Part of a small language model's weights: 20.9M parameters.
Each number is 500 + 50 x the weight over its row's rms, rounded and kept within 0 to 999. Layers, rows and columns count from 0. Numbers have three digits each. The size before them is the row's rms in percent of the matrix's.

# layer 6 attention value, 128x256, rms 0.0616, rows 2-38, columns 0-127
097:536450576437630516572434511500477511474473548481485602533508516487535526510430442492506501488569420492497462510503533391543521421561463537485510421473454481482441486532394480491479482500459470536521477527488467511508509556511509560440514512491468512540566474489422526504437558524513618426496454462546503347491533472494438398438467434470584357456578479543452466444470456517559508528426
105:533431535461528572476541446435491535538521537476467458547431447554474466457530493554424499474512486491525494544457443506582546479487503505444538436529452484411533587518461511536500522508513500526565465449510524566552508456501453445412480472555497483387541465524546445424517478474543416437471481492534540397514447510523338493397487525470456446544536418556474506477501571471501516526511
104:482379514455448436472556517459441529463423555538491548521542504493537485523527479519457518477492524548463465500455541404468505467478521382491473557400625444532479422528424486492536480556396532510419453402502453534476558561516526440575453451510534465536455567525470562571512394526431582586499531518472492628570501577529543595637492529466501567452494508517443423507447495402500461386472
106:478525418523380512515494507464509496476521421472497489482433515501505550503556563496489515533526487528463557471511542518401464527425488498498555585491519476465488527486577546470510516523495468507387467511546546465544449485511541600543415520504567573497529553481464515470524502443517592393477500522469415561570459607575536479458516407503496468519497436554518443437517470575475520436446
101:519435568490466452465543545493465524427516616542508480480497559490448459429476463520418492529480427538508413513513552526485547554521452540544400527430540374534488394509387506445489493564406603518477527537503568574546578529475491502538451537472615562596465511561454451462493421625474510474573551523531608590568540551452487455448502512530517544523449431479595460451432461456510484480497
101:519475553479489425518543491472567535480456571440451387492520496483454395489495522518480535399456416527532456537470441486563469525459551515563393586545495466566528516521530485563500492549481530475532439494519607579473546424548553478565532528649480513496552524405526530474483545494526499448554429479521554413520549546524562497531523502475511472504438506388566513469562442454486477490482
100:530417468522448532497530413528528518490386520531513425490548526477539442592478577528485500454528496447424498539537539508505544454467472470451427496464545485561517483493438424496483513551465572466428452557524517500460515480455433500510568443528521491459536467481376535469488483455468519492471462458406494491499560442553514537519458613536458584503451504483581443402412438418434530474605
100:509471581437527553530507440551459494521527521517475432463522566503512516456527450502614464603548458521462556459539515534478464490413495547503404475348501430521484517532587431449560507517515579451437594500513522451580492501483544525467516501476540488566481528502466558487497551455442595442459501438416460560575526480510476488540473483516512571494482542523504487416425453532487530467398
099:512479538449469534498503457465459440506482530465449452473540572470482525475471525478537441451491438546466447538466515451442511467537537548576485576508432536443548472527432504544526448414501525534485472521468562420550572552463559595497539540561549491430508504456477456493453526563549493575484543519482563383550582524556499531460505390415500450472511428489493472442514529517472464602458
094:467472473474475434518458491532510530494567528557534565500511498462530507497506525466548487526486575487576547480471484496493426520492397543472363457504486447435423529576519562530521471596473444521560418545468498570446436542546512430523531444388424534501519552527532515491553446466472390498523551489492485505502423510477509556443501593466454548411463547548427436450551521347429526428518
093:505517445484461502459525469534442576530499468565486559509505562507541590412542429551494431606502518579463493509388485432582470517460482407549554462537392439509500520469587427486545499505447446570513603511508476337507441600461473451530562479432480517551483442468524455501481536437487501594549477456535470540552499441550557549565544450505479534404525466538465552473520470439528529426472
091:556480470515642559475467513577429470513412498542494484455506504528545505476560448508447547448487520531495549543535542584524526483549549463496449448457506445527521499568557455491456500508519552553512523493412476509426527400551450490521538510491589413516469520483476553453508534456502507487509526450431580392470493448556433596505457489534488377526451531575546514570483557457469445510586
106:563459574456533453519453512441471469504562520508516640492535516481559448543468500509543467518552614554539476553482556495534512464442496546414557558447470545423574496550484538482528494511489452488517461494476445463521483527507565444526461563552451509593539458533539535483470525557511561437514498439471499587442495482415437424638542480524475510455555573553445504526540541414460525597391
097:519426434438437469460484457463538531550467512505465614512561448547515524524577470550496515413523419480492418502492572379578574492534507554398488469516531567508445470540453569557530483464465498510512493457470504557446442446434557416459504490498543590550453512585537499510509487544544469550483500504503520374438581486547541455466480592465516564516575458547559508443499519508490492484534
109:507478478515513408528539482494543470513520415527535532491447560527470498442538509444430485493553408482521539528516463593592458472462563452485548428445470398498483469474480560568518531513491546532528526490492535537426465503561461546533502409480404462444465510462525477431554594482546541532531523485502556488537500576572415518504533491492515483460481516547505538562516558473517518498571
101:551474501508382529441503509498459498460532413440471521512507590442554521537477469508483457482539594498475506552542387519419415467467455525446493573544566543577471491468470544543573565457421427488523487556528565502517525507558541418529486538534533632603628463537519552543452574425534489478521452475483405539521476493530474501528546505474454453514532504516424480486550478427509464466485
094:459473440448465462514493431534473474551544466462444537458505546492536437452452544466514485436410501542539517526526482478519530487455465561569414518503467585506534531496546527450498527448448538497517486485538546431463550528532429387473346512544476512486495445525580535510474506464460448612535570463579463559446456541438568550444514511467493539524521465449377494547549511509384460435468
107:499576470558505524431532512507516517477442467474564459484488531519514431416505447451440523465450465506520598517519441526583472499584515537498542483499451542584407504513480655539599513483484476489560580550526485561529505457463541504465558442629385597456495517517585534484460516516500446522567570461509455426481494402527443432527464427451515435503502488505525468454552505512501498415486
096:472494466515391494456521479511479432527447585485463470450510401540461468497571504498598490564535445546533475490546442550548534561558425546556511561492549526474435433461509472480484443475531531516413569553490545521519462582472454494573431457453470550438543512590554542472452488523536546477466544552536569533517543586462518538560414578547507678523503468589473482457475553484553527598470
098:561502491479504434443551510474538469478576486461456545462476395511490432500481441508491457363494464491413447458474522540357529507472441597524519500527467568453449439472415558466519461476472520479637493536454516509398576499469479488429554504571520484422533496574540507563449464463434452568570537560518579515485518402450521480420508479482442456495525529488571462545512525498452514466404
096:443522467573446466475501501434469547553409565528424505459491548508527439498546438489501452537466418469500528541569494485520584549445552492517420494534428417590476542515415536586513458517453479419448567447549525447439457404477457421512548486523425528493484421457442539421521485512517554495446471503536497498552459453528541538499526554452546500482480541406536471470467494414519443530597
102:487505565511431529549544457535534554511545463518446396522444404543531545482444491494398486497500415465508448556442518549586505532467569520492518526525465477443526497464571543502422504445585572586527473554452476538462538494488521492413521491495387474429533465484545466535493515468483470530504547503474504499491489583484526506533425382545516433569511544555551484495605493577553560468550
094:555465539500426560499453438503554543465576495472450468543467572549463542452552475515532435458503494456546470490484521480462437522554506558503564618511566503460558470493566523481510512476591535554507508511482512423518512551548588553468456448588545544459443530442564491502532585468530463510508581498543473532525483495537602570558469502536532512479504554539549494470504498506490459503418
108:497532481555504547551494470529527480555526565508535516445496486461527503468535444529447523493467542472445613476529484494477558509425558576396418462530515457461465544485549493499514519597485454397446537378498454496457576474500536448546530475515419548455648527492522422504508504463503569573467416436552592488460568508408427439471474540527510523590486525524526487432480422492522451492562
094:509509480488553601526527426590523483469428532481495526501424548556538557536527468545499516414462517544495544569434490520542561473514527477491466575540478462474530455547493455512565430583504550478444528555535506521604560558502467598432538449508475465415531482465501618465514494463442579506427523518464443433509529515542464523480497448499508536411497503522556445444400461534447530534571
104:510501614530415551506548479472560551560505533511521482527552492549444537509536433451411498568490561531541565507471513595553582522443588548539527527501452433521496570487517410495503492567488472478447454504518553393565507446484512538519485502421592534526600508446527444446499524500573543476571550505438520478539505496502526423422441434519449517558447395543554449414493489506426485533429
100:447469556509415468520467532477480534465464488438500536549450451535443484443498559516530525429476438510437424520507495548548522466530575540489502476499557549579513406451475464540539458475547564401527524483508595536483574506440523526460570490581489612523564558498436470420498499503499519494427441516457531432458498636415435529488491478399548447556538510430513437479549417591542502586567
102:496428493431476466479527462540536559556485564518530520500450472519538481493493563548541465510487463423434397521552528469414452546471509556401504475469438529483522524510471507441394463490493457448507515520436508683415534492507527533478605460508478467417472513464483500452491577435467410410523452580443549486378402435514552490419562414622501479551507484497468502460490461476401477588569
105:481424475472434525490574496569527500511431535440518467524443492533531493501479530544502544465446551501449513532536531553593505458522570543440482497345576566450469462505460516446606549492491554532514480504492510542428527478478492499481470440527455469453494519537456508491461431540435509599516511527449381538452496544459418432561540534562539496471462478463488478553587501500475484428608
105:501461482470529486517524537514542528505597425481463505488472526498491544545545526456566474518566488494450514499513496567419549540489495431540654518511498574530517497524527542442479542493574480585540513501514426338513499518547561642509433486511501438450560447559466508549500455528501600536434442511499520527561531486552534598503513388497453412570452493575608594507497551545540494489354
097:501567489546520498464543550567521503514461552520451440546509567520540562486500550533518468488509499438481533561522558535499487405557426524466439364463527481531504465482579481476605463586469435545580572524503511563439407503512400374476578471546533450490500456444585494466451565548452452485534493517521378451450455419572374378495513538547523476485514506537498435523550452562475532548556
103:550434451497556512497554534516519533461588478510480495497455505507483486571495456521554552475470515474482462523507448535603579566429477360507518535631472550496485511559601504474434550523414599550580466460443519473422477505533477509509377510470531514450492464499566404520487435484481541476481478564565511566447438621500617532565562465422474549435508546491513464481482508408571530486530
105:505537494493614541485523406500428567564557520473514518507509545479509584543510470504555500470518421533475510480501585524495493444597481513498464464520421473493466619578441530506480441507575410468534558473533485564460417527535452455492550495524579453473409496552541414500562479474513579582498526479439450397448479337545471553511492443591569492497467455504467497579444539608415507505600
096:570470519520475543426482524479527448542560507458494439456519434452535565433496490521436465495525549479564452484478532545493460478521460532572565405417564590528481600432489574530587519490476498533483477568494453525523551486465564534448567447601485439524483524526513559529565585434487514524546397488398408465411462502431458485478533478517498374557553494509445428557670519593474527500532
097:555460547432611547566504513482517503461474449482601442496480498517525504507531450484410498592556491537533454562501577457522556457525571581496538477475434470533500557524400603511468514551456431459529505469497485492499422469573562519445475496432431502423513519495541474495412422433535581618473481452523511456478456515452455549527445384428530421503462541541496487458485568500514533518482
095:444534569454553428495496497518479534458477470490573527462444448481553506487487521529563480437549502527472400523593541467457500523575404512422486602483632483557537527579446561524346548544420623507484453544515552601510439507537607501539494506549567437530478497529492482514567457395545570457523446503472489450485559434543430515487464588445421517519513454458574544569542503514516460528414
093:462468541525514455469489528377522499484521541567490463499568439518489473462503458453561541546546451482465515524544542537615500567525438644470436425620422435437528482562520556449479457541494550498476524473446504544527512614490571434418501474462484532424407389525637537515557431564589404492539506459477538527494464538559400413436501513490547601549504578490517435377500484509555486513458
# layer 6 attention output (transposed), 256x256, rms 0.062, rows 2-37,130-165, columns 0-127
088:498390491566493546609472523559493551522507515555525476461529552425456530497474482532425487402558467489440538477455516497448507625515565490524474484529582507489390404512484460520540548440494494432481496448400490434459479472533489542633485528483537499534577579517487515579470502498581501528488611537545508548499596477523532514485642536534454407482522495458550498513506439512565577481457
089:512495504498521427490462491550447403490536543516414529527523488456536479509532498511639525510491518517437437520544475531534455457473406552529466546408612498498434406485548544493485489540447492492585531438511484360521513520530535526517560496529450534487432550428530538537462397433509504515517584432516496489480530525523557602484496540554478595426426494527480443532454557433425546457587
084:430550455399405516462533474511452477493434492451538453564410438555512487449451574596529442493459486480570512581492473444571521481563496415498560558465454461516539527572529471482487515501431523406497503417478497509538620568506573473431513460435497532511516455498471539500448555391494479511561448423483547446541533435510469497388496476453516499401420525484458459588586558429524583551511
092:458456587509478576570446512548516538498488464524519523554435484569535522539449510565460495432460504530521535530610481489507468477475597512519461469449553578536434474518466572507501449590494447524498407508487466508403541528507400470556559581439516521519523585509516481534509491443563525533580560499537544550470479477452449424529481529513466593572474551524541491397394486434477531524454
084:535428558507505567443543446446457487531522458449550554587429458534521513416556501562514515494499545467459511472575545441526518492503483411512516539358508557508486468532474501472441440456512492515453473490480462470590496558495544440524435512552517364484547480512469451503447497517467547493487438436444499450379550493487584550494581453432472526435512458424461565423418479507412485472426
087:550551478557527542591454630499489504563564497496344518517511489449522494503537556497554541465491540588437479490498538467531529432511510391483569526511511512540483488476493444437397483446518545544571500625560516512548547498550546530415564556616442420464480491469504506445594448551419473502427478591489448451456517516483513564486523443497455522493421434528472493415526540449588488468491
093:461548414565519495486460543506510521450641545532485535517520537437539543506575454535478498483498540595529521539421567494574595494454561465489523533488562513472455558516382547467432571441492483540497429568411480522513499452534458505455540449414497486544546460554497545484618513494517516552498459503589488540465476584497528549535530430539446561599561479469369516457486484532568568468397
093:589503441376445469535463519466577439459484446480402431526465508455532614489514527546450495488487542502462453459484592459496535500517435440483449565426458494452519457506435550453452480474486477471531440645403511518550591511496514389542440573534530430492500435480453517530485491479484485489596527577468562559507580590501535505448592522470516572509559507513487579479490539528506581486510
101:494508385486448550538549552493525432557585452509534417527478546495522550437514388479499509440418461532612508520489551577435594460545439472506509436562592443445452484406469610576470551560513495512463407586566464462496482494560525575494550503472493513566540553555484458444544448598517509515411472563486447491488434599536444517510406489482497481558462444544508546577497430496502560469458
095:431492546474479561488523485443542412435493462481529524553453465443411427463535596487565523443484494507525499574505520490516535459500390480477484416606441462499508484445530526474553446477416552410562585414539557524519545514455520593545561453445550564463469433522368473465498534523508495419540544475500512496503393497491498509450483513484554505520473456479518417562516473460498563485484
084:569543543457491409453519410490479506466502636566538411518452410534506445516441470448456469405465483438439507565536554432545470461517515473416554471553474462556477440531536532527647490554459568422542557496511497462532457432508491536554406567512579536483500522562452513523498419548493533453430486554496553558421526495468449472464407492506467484458562470474547435527466522480440435483545
102:461443590475547544449536520572516477550472448451496554503517488495561487562531426469552446489502526478542470403485491495607553482415585431525514551494499574491504509571502456549445605480558427332498477503553374527562514508524437497493389515441450513530513504557557519523576534446507518485472512515463482475399549436444586497464535507514410511484583474528569505537478515541550477557426
089:508436553507551488462571531502514506545465436478437416484520560481544368543534469434432394543537426469587516499467484568475565513473536520477457532474503522440449439551491438592456442509445545405436520515506504483486532463547456454448478584553547502482530597462499525580522511480609500479519494506442412487512531519548476452532487483559482532559485488530467453465397486530437515484548
097:599493515430531437535490474580514537515518440564497475484564544497524570446531420509582452456489509524562558404583504553440432548436472619509543462479600479531554381559462496492473504485463514556470509498386458496523541553491421525621487576407519520494487567451522513504397504408506536520563521507488509564483557456451473521513594558489491588514533523474549625508457530502491549525500
101:532469516509519461468431516507526483560499465543492501532419412506547442514511548454511447503501512455479470526517524434497598561441502494466472518467463522442529513492518522523483517507615496596539481540449482541597457498394444549443416514544457414427415578516496529526450396509550469540462514518532465482430531454550586518509509457459465537530575475519491545444346439523460407509479
098:568579496570617471504540471436522565488491508567412412474559502477447462455441570474446497454653470542576528517484481519524541512522546536501426522529451574491508547498520445444466515476462546560502591437484584576359516442482544584506553465566488484429415484444489523481536526540580502483510459540428456465432489482518553572491450466485384514423465506455528552502505447445493506541472
094:499477544411451474524480551394591450421419537549488462471478497529509394464467484482443469563424494513566483524446468512528435422601427492531374585514407500504461530492500524520513470572459513487438560413494530533519588435473548512491613520620459513565480525421447485508417485540428494458531519557450467486429513538512459449462551461562510507505497455453609509548461533494563453558508
093:511456516495668502484425522484478500544415474431456455553499520475430635434425539447455496437474442488519394470428568501495478485456484527525580475519583512438511461543583555532510404536488563557457572414482537525446487494495520459524569473428536463429419425482507490441470549459441531513500523511514557605564467451515512495488405484465595455480546433474507528544532442576516492550506
087:508476498487454530489419481575469464518567529489591528535486425493468535533547544551501483498480575522526557469519548461462575451569524368479524468428557551515612452541557488471539540538412530579560429572494514573534466543443513563547518615477494465420447454466412536584509414430485559490460490498469436522428513534506511569409568482493505549517513518505451552426442496552479552493473
093:507481535494493479588569452494541601508499518490506536527520536542421447470465507455493435564544517517565559514475469475636588532464556536509503461540439383555549477505527492547422520441488498528492534485512549574442491527524528504467434497540573494503539550550537492421584422507563473434446438419472442536490483482498447474526481492482495578489541527434483549485497503611443536484458
086:569506471469538487545431481462465457494609510515557507576471484444440555448484476450613508471495549500568568554539557521425498435523555506493495511532502510490514430484508562473458458471539496629487498591493516506620540563526526573508506524516525424409494592375454512540507423478436513555509475516554451496527551401496495575476475441619463475508475438414505555463462507475521551552429
097:442477513350466498414453556557468474497385563545592462490456469496557565529490591453510498426408557561510460504484439433538492382456507495488566491512544535517473546546540453540494507460510537457557588463523566476442446456467550468598496558482484460436493551484395471490554465405450383547403473519511474519402528555488455506564565487416534488494444547471457506451551515408561491508452
097:467502513484484398407574488452534515575537474439535509582458556536550456483472457468498437527511492478499492516551476463491537412479511570608459508522551477445407590489517466627495449512430535587563391471458572408470492516480474474517547587557475485459521528500589524482515510577504547493524456563483497518511468483533392465526575514440489515544502405463461420552386363500488459498399
087:392557484445517523561464564539507530520496439441487483531488479454503565512596520499611450482485574588508465465479532528548558476467530539454479422421582519555588466485450592523591561507479472546468468525422511501452534495490474545547510470410470534433530526482463500441579530380461443473417549510581593520566433585429499473406522412508457464411551492562448464479543424524517553597506
099:452605480519537567555446491478402500494445512428572542490498454473548535594587533526537493462497483483428492475507534468450513452517418485519487504507434453514515464534492431480547433421576555523518528576413512455462534486558540498501454433429468503441448509489458497553511485461504561541512602513561461509521546610525464501506484529403482482516496452519403437488520520509466555470478
087:564476515553559493472483558481493425574541452530455587578522502492558442462509479493492532471467506502496502508523639488467449555461460425452545515383443534487489502564443499385516454461475520514472447587452444468504454502448552445476538554568526451395485583416538516503483469475434535480454557442568519541462565485492442497473525461572514553503504439488490608531410422454442539502531
092:465581497465496542575447500549417484567581522489541453503442458515513505591620536585567536526515548518468577455459508525548570513487484470466457585422394517427522497518483478343450541444573441538514479519398516530477528557492493506423399509419465508483423561438513480501533422499503500470428431481503468473509563560423604565457519529484462570460438485525548607514581569546514484512489
085:540498545569580536494525486561537511523501499511539511495516548567546543572471477590487538528610461542381489532509467449570568521531457462568517490474485593554527428508530563466525492573402449447538553558557497471525441396507482498539524564474484518483495426477568449461557473445508551566463539501474508515451426492566554574526456570529470508574427601515475520479483508541434543578544
098:456568505521456437418453507476489463495573485478409450510461434449544537506394488523558517460519539524566523514429458504592576565498398466483512491544477529594563503516519537548513368497481536598442518534491499464453516509567461410507577537553454545471479593532513478464553500502443496420484524439547503524527521591536475460480441507442469569440453476394492420541520528465502561543511
099:471494489542467467509528480659400508549519528545591453389515480472573540478536407458455451578534491493529516489470464485479494464489588560482491466476579499514466564483516486551540550546477429520500458553489434484423493524512413464507366449519446461541538531521516485534626559530589494507529493491498492478480461535494478454542506494493521517561441462501493471613546481520522487481484
082:469485534467433461435501473528459513493494505446501644610558474530508556483464470523562508437456538528394499465513516502473508526467481487462472460546468488556467428545556513525559494447537487531413488583428405418528593482592484530541477501581453500442454449576404495404430460489463518484532571462494504571491577499464447599473426386538492506444533430506466447503432460582546497471518
091:522477590453507561429424555472642565448489494530497487512472553523493496520394537475492454453476511491615593571494488523522518461469615492456498489482421509487522501514476471635601597577516482503612486439532477464498460497542468446504442523484473468400534541539514536533533579536551480443425505555484440511469530486461515381545371537491445449492528502501558465517541489562490448588435
089:506508506440467448538588442520471386529451530466661457476484587515536585529435481518505507551476475524552521481413472590382446495517588478438547565422608444513416529483508537444514518491514468531526429538399479454492467484456564517370549471432542604547510519555561447537470563482478456509506445504479474519495558555489380468539490436398559480498537459456469461541527481494514471519436
099:462481515546456426482542529573465572521557411540508472471475548417630545460559514532576497505492506511534495447467457426519511573541517456513520499481508482457489574523527487525517448492444530491510454578514434417432557452445481550539529463500500574496488526504449483468644520511500542486553518473483553502581413541558421423555512508509511514559375564519575391583430506524534429555397
089:496450459523545478485387559529576442497514450524462446463520513480504474479501455536454473420521460491553562474525481580431477458385569530413561489399643551454424482441504523401489456464479467524546530479432468437501483604471467448482518562523559555428468566533471525542474618543454463421659535525487448493508391474474426491598475580528503531532434463544468546548589477505527463551569
088:485492478431535412531618495521511489497443403481448555518528540504466542569521493442530446487489577548517467493505560521468615552517414548517596449439562530484492445527512490524397604421486514428492500475484486510520541489489364502523455568470481508469463506515473460456448563485517442496515483549503513486529381505432535508580485556476502516532481507520510539467613475529438577377465
099:465460519526499488430486504460432572473498514548516525435484520491472520481444444476495554545459513526485429477474511397542479509578527512492394543543537511519448520458526574465601538493507471519386559526472530449556524503606605459502518498533466488547406501447638494668472511493532468583594498450515462521534529504641514462530468560470672451517470493489488516479451430526550559388458
107:399516580516478521548562546519493589555582449519641464517456506511505483525549489504549429508520553534439415545510485404477479459445505527493508462503551535511452499430565537471520502542522500523464506491521499464483395494474500492447357503459469507538430551468563485535524458487481449509517513518395408446420496495496498511515446500478499579456444422439493446473416508512486435519512
113:500516529552445471505522462546457399473385484481504521563487496522590381439443478576485521473518501500497531515456474414533503500527456464484542549389416509514490473524603451466536447532441557481522514513498466461519622481497533528500563478442498507509580464519461482479449396535452598472499503455541484533534551492465485505499592497457491517443412573496520500499490511458533520489590
116:496539432493480488511508522498548570559517498504495495518423588497586594516509553568509515462499490540502414439523522508553471530435537468475505469476628523487467519501452435459449518505434508485489496432429482449406491519504431545526573440461605582532643499541480384495529477558512536482540468496524524474566456507469564480477499434551484529433452503546522458445493474452472474460473
115:476490583491482460514556507419485459479472570473464579579496433546506438455495548531499551537524494490451527503503520439550472476439468462499489534366473475540520494453623469443484454527426498477480539434526476463522518486482570490490593511542576482485488445485583467495435489509474560456474433435465578428486533537441567438448510450492510599463400473487563516440379400430539536527489
100:482513579429474510468543551461479523532471500460468435540473497450526446483500577527490539531521501500410464483513486470576545441417547537459451531483543527479441532436495442538537432549504440429520467469538504449576512439546489467581588496565433529418542395442502422494476445544357489551507469528460511507517520560539575524411518565490430428518438487513546439438502479451543526559540
103:500492556508480499570491518569537524533501455457448481527498544440453512609544514547472537491494556516408497438536511463455443533396436548461431530454524559489490626465447457410438459511478502417496573443512546441552563435527468458588463484569480462480476451500497480450505446457505485573474469537462477592456520532491511438538494535506417584497398505486489543443454507468541500521485
108:541462561453588446504481463433428448510498516540412553517514492551471449515475432557485570488569550522580489475507538573550443509429446457555429564446523540492557461515547419467453539450431508517491475481529490377567501488474502470450426461538466438593433506564405528536449456473568573487529467455452549498549502498508520503475378541484545499462433502484541485494346558504490525460482
099:481480477478426496459514526470467467549559545538467501507497389555492510473553473500579561517542485532500495478414469512471526485510499473527474600499452449493509525503475560572401516513464463534494472570447501495476501581519534589467529455442494575507381402544475459537478542529516441590498519500506486445502540540481593598477550483402463616523591391446491581393628477485588506421425
101:490555461509434549555440475516531484469472437497604496426494512489466483588541583545494552498463517529557554509502476543495442527618454418434532459519428514528526569509430511518555479471477475491502512472513533564569457523438485534539527478426631515570584560481442464463481576507523480519555549501559425541539491545645420481519518577565402517529465541532474413534558480574403488502528
099:466546502486523499483512498525499421499536513479513500482550488592453495490493349486477544510468483577444602468519503513626544457574539378521508571473393462511448505561521531470537632554456462501555461449565535441573497575512572506449525523443499554528447592478447546554547514506521543498480499515569429519564501494497471567513514559491551459501541602550467475465459567418430468551478
106:573477491502579499564539490533514546566507445505486444434462547478504583487502534500437502506496494484568612531499556508499509501564549345555608522454471594441462471505538533427529525585484524508481510437501503453561482468536543504492454520510458494429454540432609586484542515484591548514479467403450607468448482455475443504462542584545379488599504484536492462589541591584456450575526
114:535526505524413488517516593586474442500517448555531456427490537420475455461558478492498468540453489508531526497571499540507432486577515519536456489417469478520492455471496604360491489605487519507465521597561446591538470565494567438444525548522616549550526559523478422441513531435439528575515555494484498558511460482545408476538518542535421589596469515510404532556461508581441491467425
100:451432565477411509448474477490484559537497483527504504476544518434481541462527419425583391520462539467426427513532529518467602465530485508487527544477501524489467483538512603485616430549559485456490606515561500559587512468469520567471525500483468462437472610512541522474456531523440482517515553546580498481558527531527472517485569513511444586504565510405429526420573524539479519608513
108:476520508490552431485470544479550594527435481453493511465482474485544436466455553463511474481490419557449432516539496470582441496397465524419463477547518465440429578465511407577589582591483496517556468500475526468487549524460466490459469561519438487385510501484556509505484461474555460472499452511511483451477527467563432480444506540438486493512427455589570452515362437492411465523534
116:527506471500461520494518552484554441475520497536454499433570508379478492477458497506463458515491512589584558497500426548505609536505566540393481440494477477536492463489454514560567497465383494531596481480476506498376513442530478461521588486511594514487533550479491510446466562484597495563535490503556486513552504491437473451524465519534523438540530534492507433515575448480624499465467
096:546381441557442457500473477500504556492513504492468456451485456536597422501391435478520507560513490578545462440459422587538551514547482534523460505438517567499527481467525449386465418443579557489408504517510528500606541508532436491493584529478436488518558504520424503492439490463445468453472534497560467494505441530554517590552540528546586393471541642463556572543485570512485509467469
128:547530531493550552506457495428433431520493500544567499466524408528529451501462463490575455475544484445542473518487514576492600517556499590413476446585437493584517458518549581590519446558559474584506494574437515481442508491503534471453602437505478609453476490507454460460502503440526498563498564541549511563513444514538516568522428527520505471461695456513518559476533529539497455497483
110:404530480532510444409513533487468494490455514468464557549397467470453430498457490412596487455560439469520478489532440521473453528439525595501436469413533460450518467425455406447377573563537582517446516455481437478513548493393444507484429474508440491444431458563460432529440412526503469572551510526438571478472566514588567525426524522433495569489426440495506610447476514441472511457485
103:474550497467491485459503483481462540564530598475580512578528514465487478497578484458609548565520488480357506424585527455469549498508505504536504606461475450518613490547506558539519512456564582414527495583410466500508571508469552558462560539531543559472463552496563418538485528468494552467398502488486516480523580420468529523505660527405468621460574549421515463480527510631474503515428
108:610492530568598458495468439448461452485500471511508544471532481495502470514507502531437528465578526465477452538521533508464516473460530508481445502522497506513525529423487460546472450565427447509574513551637485420593547511553462529534545471543402413466411471488479524507588444458543516500514484550497561544531478491575547545541488533534521488475411491511505526348404519450511480532545
112:501532450582477519459483510521482597474523544488505539486424443568554522445441583491584493381533450474471465525468453488574501550434409441503496502538544469503530359442463421530426562574519526561489407514440449467424497578466487499489513410479440482372409490521459429564565432572438483476492493534462548481421563456574575565451526431387487493517484498507461564502548464474502466495491
104:398532509537456486514531509481565483526509481495496471568484548513548474511480475541454557510499433467500435439465490564540424526582626563558511523420421470536474458569525427550394531517439481569547457465512395479510427543523501573527470547474467552528600504569530353483425478437588612520573441493575463556495496544518514575462517473435378524534513535546513545539529484512520572589420
108:469518486514486500477568481575492486494487449506545483453523554447502495550563476448447444449462604475505494532542499447413472588457530556516406438534536453524561471528493579460452529533567460507483466527544496470458520456509438542532544423454385453544461507481540573488614488573538462531490510460511679516537448529604457457496465510486541593616435504436468603513433524470460477409552
090:451530471464466533480544484493458582518412485440480493507482552525576496485470482536530577571502483494504476482456473406583453460470482502483504523611466537476451512494544445568479500519512544453552509499534513411503468484461536425461458530536385454546489491423528549537521481579499535452482473569490512552477564515551508519443560528419508526561417437479559399542450435532383526518567
109:399503539583537498438474558478429537590505426534508545495470509424539494478477459473424449544503533642522516486489528469487528491534496407497423427488442525506512477399509466495516502526373544501467455502569454464488473407464490571490592431487487613534502416521553462552609565523510521514506529455403521441513432531526529443456458553590499552549470503490521439459373437404480541504448
106:410463559438514492459501447497452537486448430475505453541461435511572477503515575465565460439567607464446478544530534507488524455393512531372441503547507571512446485486441468493559491565510507496522461467420533421417490493449417570492523437518451463401403436508517500519497454530465463586357458519487535490497578534443536507530497468490432557473486432496505572456472465471571475417485
107:484489467512497477604518458453564556536469444573550559553450486463643552503566585482505473421462521421490424498553546400448513552495463609502501513554483586472538445513452448528409444536523511454470544552458467574466497491555451541517494475450472440421498529452531535476515518481535480405494477563394455423404517424509595448519604456534414581486511493489518504458540475533450562468490
117:490497470513408446530552455558568568554511521426397499557502471528559528526470575491573465439610513458501417488525517441490448548489403543421521480398533582482423491576525587474515402509479560410506540559521514523473579470471469543445593491522491456409492563539587446482445476530477512529415511523480512583432550503456454436500526483530495575478515491450561500588617479571418496519563
100:459529442534598482582425565535532463514579522509491484489468450460463607546557435526482475491535451545478579503467550492552547454459599424513599448474476468472572484503556507451457571483521501471459446502365468512481510498473459458434440461455556510570532498545475483506585506468609569473496474470476514455467552471476541534407532477514474504513525495490452589503533645492521509515407
114:431424501521512502526567523499576569539571503449494466504532532552516491560509556510524530473512520427481462469509510420485431554519415556513451552586512472483494477546509542518501439525423536474550566472585519525489494465574510493547510493565488411410396491531558525482482518524649434454522586576472438551521475502407399540504492449490596569586512527496563409537464419616491438565513
113:549501496476471480491438551497521539468510461507396482470489607535404451507471499436484528507521475495470579480526422561589522489450530415538524544501429492475447530497538526506546520488523479471532474422595487481597538466431444530474349546592460476500479552509562509502617504590550506466517527524528485522557572502467469524490574512457422483509445540531655413495545479477483469544498
103:496450367507524509450516531551546552509565551512570463488568454499519525568559476467422517499463533470552516495475520461505505563537468410526550490529479492454494550484455550497489526507548480481558574488470488625507463505525516441421499512494537454535472480470577553542563492520431432450513499503523446449475517428446483505467541409498578482457613454420508456501597514644485448544442
096:538510529525458452543512537468587568561521437477514485446516506508639559540562407478575532510533514450513511487485491510561481488561502535510591500458510546470456454516440558503585487505551544508565494588410593499481532525539470496544463453491484517518611538485420529469467536458414547480494523516558504529480557524576476502544453405571491535522656563423507489543608432638541546520483
110:516545544543642486495534542464468501525509521461548496480444387496432528462459527513469507479488526558534433503460446512496504428541553410479589493532495498483495526408485595473468575503579491504413524589452489545456438589537561468466476432523470519494393523469589467506500510520533536514560481389510549506480484509530481600435471508467634429489467532530429473461556576572520483495550
105:491511492454474461543539498489544519480481471478447512476438518434419524546547506458506517504487419546455506475555469461503539428351534577514577525448536419467508587516515483532555533439569542412437469449384447569523539456459502443453421568428485474496583578539490547544468540490479505504528478559544528469559536494476545508458520470365466531570529403507554500540584425539541532462521